Weights of a small transformer language model.
Size: 11 layers, width 96, 3 heads of 32, MLP 384 GELU, vocabulary 2048, 1.51M parameters.
Architecture: LayerNorm before each block, no biases in attention or MLP.
Training: a variant of SOAP for these matrices, 92M tokens, 2851 steps.
Each number is 500 + 25 x the weight over its row's rms, rounded and kept within 0 to 999. Layers, rows and columns count from 0. Numbers have three digits each. The size before them is the row's rms in percent of the matrix's.

# q: layer 3 attention query, 96x96, rms 0.143, rows 81-95, columns 0-95
# k: layer 3 attention key, 96x96, rms 0.14, rows 81-95, columns 0-95
# v: layer 3 attention value, 96x96, rms 0.197, rows 64-80, columns 0-95
# o: layer 3 attention output (transposed), 96x96, rms 0.167, rows 64-80, columns 0-95
q81 097:539533502526497509512509557495489523491478507446500535512452486498523454481522503497545506486513503491481511475472518507471477486526436520513469473525513514497538525470488526502516480540488445498455496525506530506491510465519506524523490545458505501519508522483505513539526546504497518536
k81 098:493513470517509555517492516519486496457511498514512584473442498535532514489550479505529512538477501513517504512518465520498538518486516468541489489478484499512505519497507457490467549502497508470495468483497478481500454515482493529488472492526490465546485483504486479499520478507545531473
q82 084:489514523525500504471470498522537496519492500522491486521484549502508474545485506524499484530539527518467475514512499463529475472491488499508522502447465499489489530521457515445570494495465491498491518471563459517508510471508525509519487499478459449520491514478491502450515523470493502482
k82 080:502489513503512525520501475532492495487513495521541477500537490543484476460511504527451544496498462515536482486517517483452555500476500525492462500462479492502502510499487487481501512530562499502530520515514527487498512548487467491462496498549496473515537529529488552512457528527519462483
q83 086:498513539553479489495548498502489542484521502470448527476463527517493506500453496553509493535478519495454499534517526500510530516482491483539494517513531541507505508489537475488516549574501487512515526505487468455512510472486549522518482509520495492487508521533504504498489477529483473499
k83 092:513505491482517553530522556513530482506522499506489520512514486528520457524474454497487508511528500502510517448498486524491499511447466500492542519438512513546531511469496512496498509455511482524477463522489532480527473482481479553533474462501488523540466507484515485483516506525530488482
q84 087:426502489503553523500484510481478487448534455514519502475574522494519471460443515514472498465526475493461536536486527499474494498480515484521528491527503476505523518494481527499540493514518504483474505472490458493488519499496478510488501494499536509515515477492476501485508442505519531481
k84 083:529507528521503537469477456468510499479516504466493497523503482537474482560550481474489485508538446520522479513540492525482494480498498512468535520519471476499479492490516536522497503508508510511503472518447507476492492499482478534506490510459485498486554495488559526566494467514497483531
q85 097:487479488464511525483481521458538502491524440486566492504500466457516500465510501548504491512508506549532488494494525491500539513469492488485517490474521493476527510482477545501481456502501503514495495502512501496533505525502489494481468544505502478551486448494557506519508489456560508507
k85 099:449504526524560561461512513468518515517461456510472465514487518510509525483501485505479496488540496500481524528513492515448494462524511510512520449541481477495493481521560516502496489505510539534494498467499461537476510510474480532450503516493519487507517535490501506533500492479515527500
q86 089:478546475475499479491509498470522529574470484476513505517495466469485478456525515471516497488520486532503504479506489517516489487545511509506455442507482531493518497473513525503469494545508499470481501513472485564510500484502515484477485478546499481434485524496514481527494504493481551528
k86 104:510504546519522510491510511482528523461486541548502542477488553500459483516530537531539490482463559509517508574470493503509521487482536480510521526515478494475526476499485443522536533494513507494511507494535513523536470488513495456502507499505479511521508478510486523476507528528520496498
q87 105:538519473493550500487463462527497513535489495519529464499515490501522483503512517491470495472529489480512527487505529503492495531466515468510511501518516507468498478520490559530443489510484533506489521537418481499508470508487523476451537506487499472489448521497491490504466498453487540486
k87 108:526492498496536504471483498471511490505463486499500505498476522505471519469549488501477550516511505489494493506482490462492500496477470516471464465490468428465484526538464494493476529537497492492485515495528492468521549420501475535450512523484470513497510490505515545466514510521472511512
q88 082:503515524492507487505505525462519523492483550491457464498482477502494547467491473479543523509476507540501489520461525481513525473544514495444494489500501499556477476539538458506490512498525502535464497550509502449517530492535468524515477457531471512522484504509481485496470497525483503510
k88 080:524541442488508508511530486491538540513482538495507517486503511503495498484464480518521475513490495470484505447470473526522490528517546472482543527547497539506513516518493484487477464468467469504527508526453530516460479491493553524512493471491507496483511539485465461502444494515504493493
q89 090:544524490534530506470485507563438499494501539520523466480484500498523516527502485519488490538524504505504545520498496497467499528466513502493510510515487495518509522461500478471481498511484486460475516511515471487486500437510529522546508517543487503501470488484478527530551436529509510538
k89 091:508511456505468553498470507487499479458490482513524500525533475512491516490503481507495442495487481527539523501502466522529481518546462471496533502459509514477477515508485515510457528445539500493542473497442502493503470540491484474516483517427481482500512498509505525488516538499498480484
q90 099:477499493514518505499541474481501512514525492529456556493495536569503516481492510490503536474516534491480522525497474532496505499482490484516498509502502496507517507529513510487504525497517528482498468462477471485495506449508497525506506476493550462500494423431506511461470472456498548522
k90 087:518553502502515507483483458458484550503496521522505494449465495490500476519518504509477533484500495486499504496492493526509491521478519528482528515524528529504491524469490501550500529545496454492512439545520538494500487502461472509547510550482506454502530553495527495516527526481500466507
q91 095:468488465485528549501487539512474458489489524501497496480474465544494530507536554527458534549537471479521520511490487506480497529542499498479485527532473565516497535487470492462496529507516479496533479509514500460495438514491494535493488504488519477517498477518495494539484523511506495496
k91 102:495462481497491456469482488460458489494485502515508517499521480484494519485445478501477442539463455524491457482493488459507498473484515504484472507434509478498499486510452521480491478513460505546502476470520477458536494507523486476514524497467493502507503476504506472528476498505550496454
q92 101:541536436501521504508494508507469492491486544521507532495489508455516497507484472460507536520492511490502526518461499514459508463480481538502491537496505540484525570475493513475524518485474511537521505515536519499493519591492503494528509500476495523517478498479527498453508478489474510493
k92 103:473462496483447456469557480506493488508528517514492476503479479525535489492502473499480496540515442509524496487534475494511522518523499523550505454460532499483509529513531525553480450535518474501480499489468496484542515479508482492494510486482530504524489495485553497499509481463506486456
q93 101:480511485474523480491504484526524478530507465496512502530508471491531486479491518492533451492517458496534498556569500484505517509514510540504497496460515516517509477509472558563509481546507533513481538460449491506470533488509489501506530472492520512477488521517527487529500486479509527458
k93 105:478476512518513519485527506500480495513491477472472522494507540506490502492547490519507508446513547531498485506496517481508486435477505474469446495537468439471472492521507508541491475539479486520499492441502475529488556486474504466487518507530516498504499493490517545494492512527510519554
q94 086:499490487518479518542495497488465507529508510480486507518420505482512474541546520491448515458493530505470542481481530527482512492503491536510481456502513525457486462508505508482535482496512532477496497460504490557501510435457499501496463507494505485520521495475510486478470528475473493473
k94 078:514532542502545488504481469499509538483512485511520529457497493503466467445521464526536513523503557517542432477528506466478459491502522500528504493489477515512506529499497502516503492497496479462496471499477505500497462534474511523499497497529494464510465511525492552498528512475456547497
q95 110:492492474454490521537488482500427446470516494532511511523516462485496530495497508482508501506465503536533512481472518493492520517521526500503470525467514504496504475490469522509514522492503521503539530469496517460530447518500490480491504486507469532533487464488469561451559496497477478514
k95 099:511491470455494468488478505477525493520488471488537463497499514479536501535501485497497470487506487478504462468478520521494490464474476545550487518505500499468493489513520544514499491490471511522493471490438520487529515520519504516486506541431509561512505518482522483562455464488519515502
v64 107:465548535465437487508491523463517507535489510470512518465510480511515534530477554506491510503521512491532528494500500492531543512474498462488503505511535502541461525487503516524504498486493470489510462472527534479499500483489510465423517493508493490531540521519496475483466501535492531531
o64 102:487506476522555491471482520534463496479483509503511442506491490527517480515542491524496531520466520493498528518496472516453477473501513497541478484515526465434546499522511499492467502492505544532489509513490511540475486488486538518494448490461507530515446507506538485511486516499470463489
v65 103:510468457501550443459483459512510509501490525478458522494480529484526506450521509517448503512477447518497504486464457508508488491512512509501545520506480512492516507493495545513486487507500507451552473494483510473459500478495474521471489534483524513518494503550452503468477529482502486508
o65 100:526507506505468481491520557531498493510504507523535497506524496482464474500467484511550474515499517476549477502487510474487544508503473510443490504489495530491497532452502474494485522542508492541464471540492529513510526515503533479503473455519458485509500493483557498503483485520553546529
v66 100:536525483509494483497509459504504510477532474536511512476497512482530487513494535524483486504517495550493527481541474490504481522523491508524526483567524546513476523481449481518467470446519451482503546503471509473512510506505510476464491499510478478496500477498535497467468472530499553545
o66 109:531449531478482493503522510497485530500484491464480509466466461506502484480501505487511510481468532474491444495482494511525488459469482520511495495459524479508523453500523475475513496496479512509493482486480513527480483433501539495555484490466518500529464563492472473534476521481490494448
v67 086:481510532476501502492490506527458493516485495502512517496483495543520510466488463502540509497532522475561486508471505541539500552494512540453488496502497511527502455466497494528502513495482506442487482462522502501505509527497523459454499462479500491511527543534503513561498459481485459504
o67 093:497481453540504503513468487496484517520483546502482490482553507502496510519536518521469492474492451519500542528518491442475473496504531466524491513473513468487483564577516495515473471488472533528534488505494481505499489516517492518530493477535473503491476479500524469491459534486517496510
v68 105:480502504515480506528491550478503475516492470513545514470485501444518506485501488472526483485509485485488526481464520494458523522517527498465514465512541530492500529493491504539534466461535474552469525496466509518474497462458546519513496453499450488501489500479506540499458503466488496484
o68 106:508545522475489482478500513509470536527524507500474544489491506551483502545502515501463528470485505513488461515477461512529494475537489526571467489513510480491508463495533501445503509536466504478509493497530500438549475501515514494480500557479514518504510512492502475513499516524497456519
v69 098:523509511520559495495504465481490520485511539484493494502497550465476495567491499498467487498499499531490519498477455474494513447480495481495488504524510528475484509442502505471449481505536575514510503455495512470505502512506503484529511577488488491491507491523476483465511479468495512503
o69 105:508479492459466492481516490548519460503482470518524509489495483506479508469510496490527483490508467498510464498476513531479525483551537486503535476470520474516489482537497480514509527523551471455476470532504504521486534472472475495483510452492519484528526523498475514541478535559506559499
v70 098:447512517448470508498505512507510524489471450476491533501501506527535514467480514480466479532480495517541508493555498475530524469472487494478512469498533475486425522504484492502532523506490476472511437487522510490490515520502480500459547501529476483536508508520499483486507552511506490516
o70 098:540506492553563446507511497483492481504512532481484438463498476489473473529490480521529512491502491482492525484494496551496473509500484471526478550485484503484536480488504492509471494477505545494527506545472510483504496437469496494487476469465481528472464480495553515515483499503490486517
v71 107:516487499506511545527536488491519494512492480519548530476491533481491506517547543520457520532463485539501470500520437538507469520514486493496512495490508477440505485463482470486497487499498473498499574521470462516489506528539516514511533488470517460498494473455534492502505481487498507511
o71 094:534475496502477482513493514535509495517518511474443526498496495520511497517475486489500474469525523490448488502506539473494541468485512497478487500494485560543485487519524529515501488514462471465502512499559534477492517479462473499477481474514488518497498513541440498541480472539494482436
v72 094:515527461476495496482513459492464507500521513549502522489513478522473466494508535484498480526482509521478529542484466558533463481524495469519472508521499485506524484493471454514474487548514475500465530587482498490515558531530509510488522525519507485509496509463524483503500497510524483495
o72 092:516450529516502505525465506507532483492492468483512512492483523483471501508495496522480483518491504505516468463543528464525472518449479480473509517500489536499500485518514524491498485519501487516521511416540538512510490460461482497520513506476467539463486459533479524518510546434500512507
v73 118:494528528534490496487496496453488492502579468526499507520480490506505481477495448500521494462527490517519527474486486451505538498501516499500510528569510533532510535528512487478465499510522489493474506468491498506502537485440485514534488495461497522465456499522464497514458500488501456481
o73 124:518450493467486527506508464517475518535405482463527523494480498476476503492524540493491507525502507508510458476467515518520484505511499509535494476475489482498501458497488473483535496508494515506551527491519469468539460466526539466506492514561503496535532522522500491487500518498497510525
v74 099:512469503540524514550504548522512528516514494487496461447510475492472521470498513448484450545511510473477555510476535518511526503532504486520482533479480489497479492495499487545508498521521487537544528509512516489459505542506499511509497505543467495519509508460508495439476513497510526473
o74 104:504544472497530485493487485529472490486500520506543571511486540493527474499496461530539528468481502507491488522537494496513515514476523491511526494511533493479530544492508525473506508529482505473449528464537522493529499485486491502505566508464508456493479480501542502525545516486460529519
v75 101:490526541464511484510519577498489516501477518493539490457527475481511519514514479479480473487482507493500503534525533416508536492492475490466508509502538509521439517535491531440495467532529519525526473502492520495485479513490476477471499513513485500496499525472504494473475528468490500512
o75 100:516542477487495495490509475471496501483494505471485483556475515509499478491522473499536508504501469499476512486513478567537482512541547498562502492516498532441530439483495476543522532473469489464472509511527502514508508490485570501503488549510497498494514493499526490510480518535495509500
v76 091:503503517490445482489494506494499495517490527459455502513528502471559571500515482486527454492483525489534541495474508507487508518483541489487533501518505475548526497485505520510481475513546490494527488481521552505483465496482517489483527502480458539466540498485469548533472480477508498503
o76 090:475498473484497489473496521504510486514497489525488522493503483501498446493491512515468529493521510519501521560488453495477459509510458550505454471508518533447479499502542522486507487526512519501482495515509467531531480484489505501512457511519569454533486492486541477462484552500536512522
v77 123:473509491478529499471545493453508518526532498466506510474526515497523514518507499496489543535502467499544493494525485503521514490506455471470447531505482531483493479471503476522502488514498546500531463529470464532509492470467490515522492506443565511523483495470487489474495511518442472484
o77 130:516483508498498505508465539501479468514458537514511453539461504533466492487507452516513492501517514472476492473497514522501511504503522497509528464492519476503477508504485503493543485465475483511475513507545546437502535493507484541464459500530451477509505460508437484537478506506527514528
v78 092:478536480508498545502461500504477485509501491506511511502510530488468466487512480480520533454498482500485453521510477528485470532488516538469497506484493490515536511537478483486488501475431488554475475546505511497541568540491517487510490481488529446529448521487473504489500507483506516491
o78 096:490470486513490501527494505512511522499511495467516482543530511524509524506461516517412517476492513489522532480513541495506510502504481479478510520545513538464493495499502514475504496514488451510537511441492470497471461459520488533528535544523462541467539513505510500517487467500477467511
v79 086:515508492515497466493500489509479495502525487483479496500540460536512518505506467524493513488534497562513508494495540462528500473501515496476503522497470468516486494451485536488526556478436500478502460482574518525525469505463484463485498525521538497485476524539469513515490488491521480536
o79 090:513488477502492507510526486474513499492460536491519482536495505432480484414462495472490487518479481470516528489515487511447475532500487508517532496522536485478507527522518476513498472505521499533493525566466481528479471534504491504513470491514500513509530526490505548478528474480461527515
v80 097:502523536504502504517505533486464478527497505495524501524486537425525491492546499487505498503480513514531490510482487504470525525478544492467531497516516528475534508497520466499498446509514480573488512478456494512476497541512544535521555492507445481498526522506514509516516516471511483473
o80 093:505497496471473487514481477536513528527479482516476540467523517527485501549488523510481491434470492533473479527497512532494515507532523493517452510509475505486465482497498510516493525505483507446517500483529474473522480470474460468431470530524529524496508494511486497497456520542499448505